Part of a small language model's weights.
Size: 8 layers, width 384, 3 heads of 128 (1 for keys and values), MLP 1536 SwiGLU, vocabulary 3053, 19.7M parameters.
Training: a variant of SOAP for these matrices, 654M tokens.
Each number is 128 + 24 x the weight over its row's rms, rounded and kept within 0 to 255. Layers, rows and columns count from 0. Numbers have three digits each. The size before them is the row's rms in percent of the matrix's.

# layer 2 MLP up, 1536x384, rms 0.256, rows 1513-1535, columns 192-255
096:123089140118127120142093117164106091135129112113121140108053110134147128157087103128140102129194144134149134154104112163173167140133135170142169148128132144148137079152117128143096094179117142
097:118090113147138137177155134153136134108138132122120135164122076104145160123134156072083115168134189133090095118094141136172174107145108134095158147118080126110130115149127173150122097135147092
099:079150143119141104119110133115127156156128105116147110103135108079099127147119142146156151150130127139159089132119123160105111132149137146122120110114083148118140140075073153119113121136106105
101:109121099153125148133114132130124130141124143136129181100121125125152131156110157147097097083120119100158122104117104136124111125126129152124125097130144124119129107136144120141105139092103130
096:129053080132114128122123117085156153091111128078125145157126132103079120123142150145172097100140132152168153144112152126129090152109126110123148161158085127153136144124130163138131126130106180
096:163142139143139128132126143138136127139110154156123092137119134159155122120137132118139103116122112104100140155129106121136098094140099154089120187152129143129124085116092126109134105121143145
096:139138168167146099126124125131136144112064141122076101122096157101108132094071120155122115120091165173132153135105121124111110133113144119157126127130146115127137110098154111126098129130092142
093:111145101151120177158123110140124183145155134131129172066102118085125175122108125107131099107180107105141089106111157155115112152157119145147142130112123126113154156113126123144179152132113132
100:099118130156117141119137141111138083133087139091118120141121161154109107110178106127121145146147137112139136099102112121163154162174126134145165145142118116149066105099134140128089130154129103
101:152139125107157115128102073108104157157125136129108110104151126130126095131146164129117130135132132112159155166168132163158137123125101124169134138150077129125112110142145131184145125159149130
096:098134167118094069110151110146167125162154135129138089129117146117117101132132100136130087121112130170123138137163093117112123096153111154102107123140164122143111125161086063140118122111110103
106:140142130156141141130144103121126106152106131160091104117126114111154141174181114086137136113149183144103134116120123140124143152161163101115120104156118128108131115109115077109125127128099170
100:119154107140124173103111132115145104137144168078173110115131113184131130146119087133136154115092143098128141163074128152119068110107153158158089164132122119082151160149128107119122093108158128
097:098108112122109085153117114096118174152144116100132184119132141126123148127129103090114140127144154113101099094175172149126178155147091163128098151123124133123147128109150086161144139129124120
098:149176154141140129096143141182135086184112128137130169127127117122154159152153108101131097161172145171157107155112125089119112130094119126134115166138114103092116136120087158155158117169154118
097:101124128138144112173110118128140110125116144166106111124069132140146131128117152160139089126137119106151112129106127146139124097137091097106106134133150166152134144096153076131148144152084132
097:156118144115152127169135123122115149130138125072159144122086122115118148144162162126152131157108100135087154143113138164110149105147130139110142101150098149110105156128153101116106131108149111
102:094099095152164132140127129120126123135118126156109157120134108182144188090067124117149163122155118163131093126121114149081127141142109094120137115108086151124158097122139086139142134125129116
085:131116082122125171103089129120155084116170152091137136174118152114130137088152162126156113137123172118171166079149092128094141135092142132117116128168125122110116152132128163157108146157105077
099:154167125149104139118143120161093151117101111114114136108108123139105175117075111132132102122143109098137123101153113107119127111087127136112131151139119112101170145098100151097114119143147138
103:114094124127142133144148149153120150104111056131122141151132119129095124156134142165130132120139133095080138131160125141136111116127086131114140134112102151149083140120103129097086129106078053
107:129170162122129147099132088126154108134133115125125138133078102153133114111125142118114095133167138131127132156171154117122153135151125119161143125139129125132169129120111122121097142105147103
095:123131160134121175109095140126165086133128133134144134166148139128134141139126114120120126113145128130136120127162136154131129148126148097113160124114074150063125153142117121082087148118116085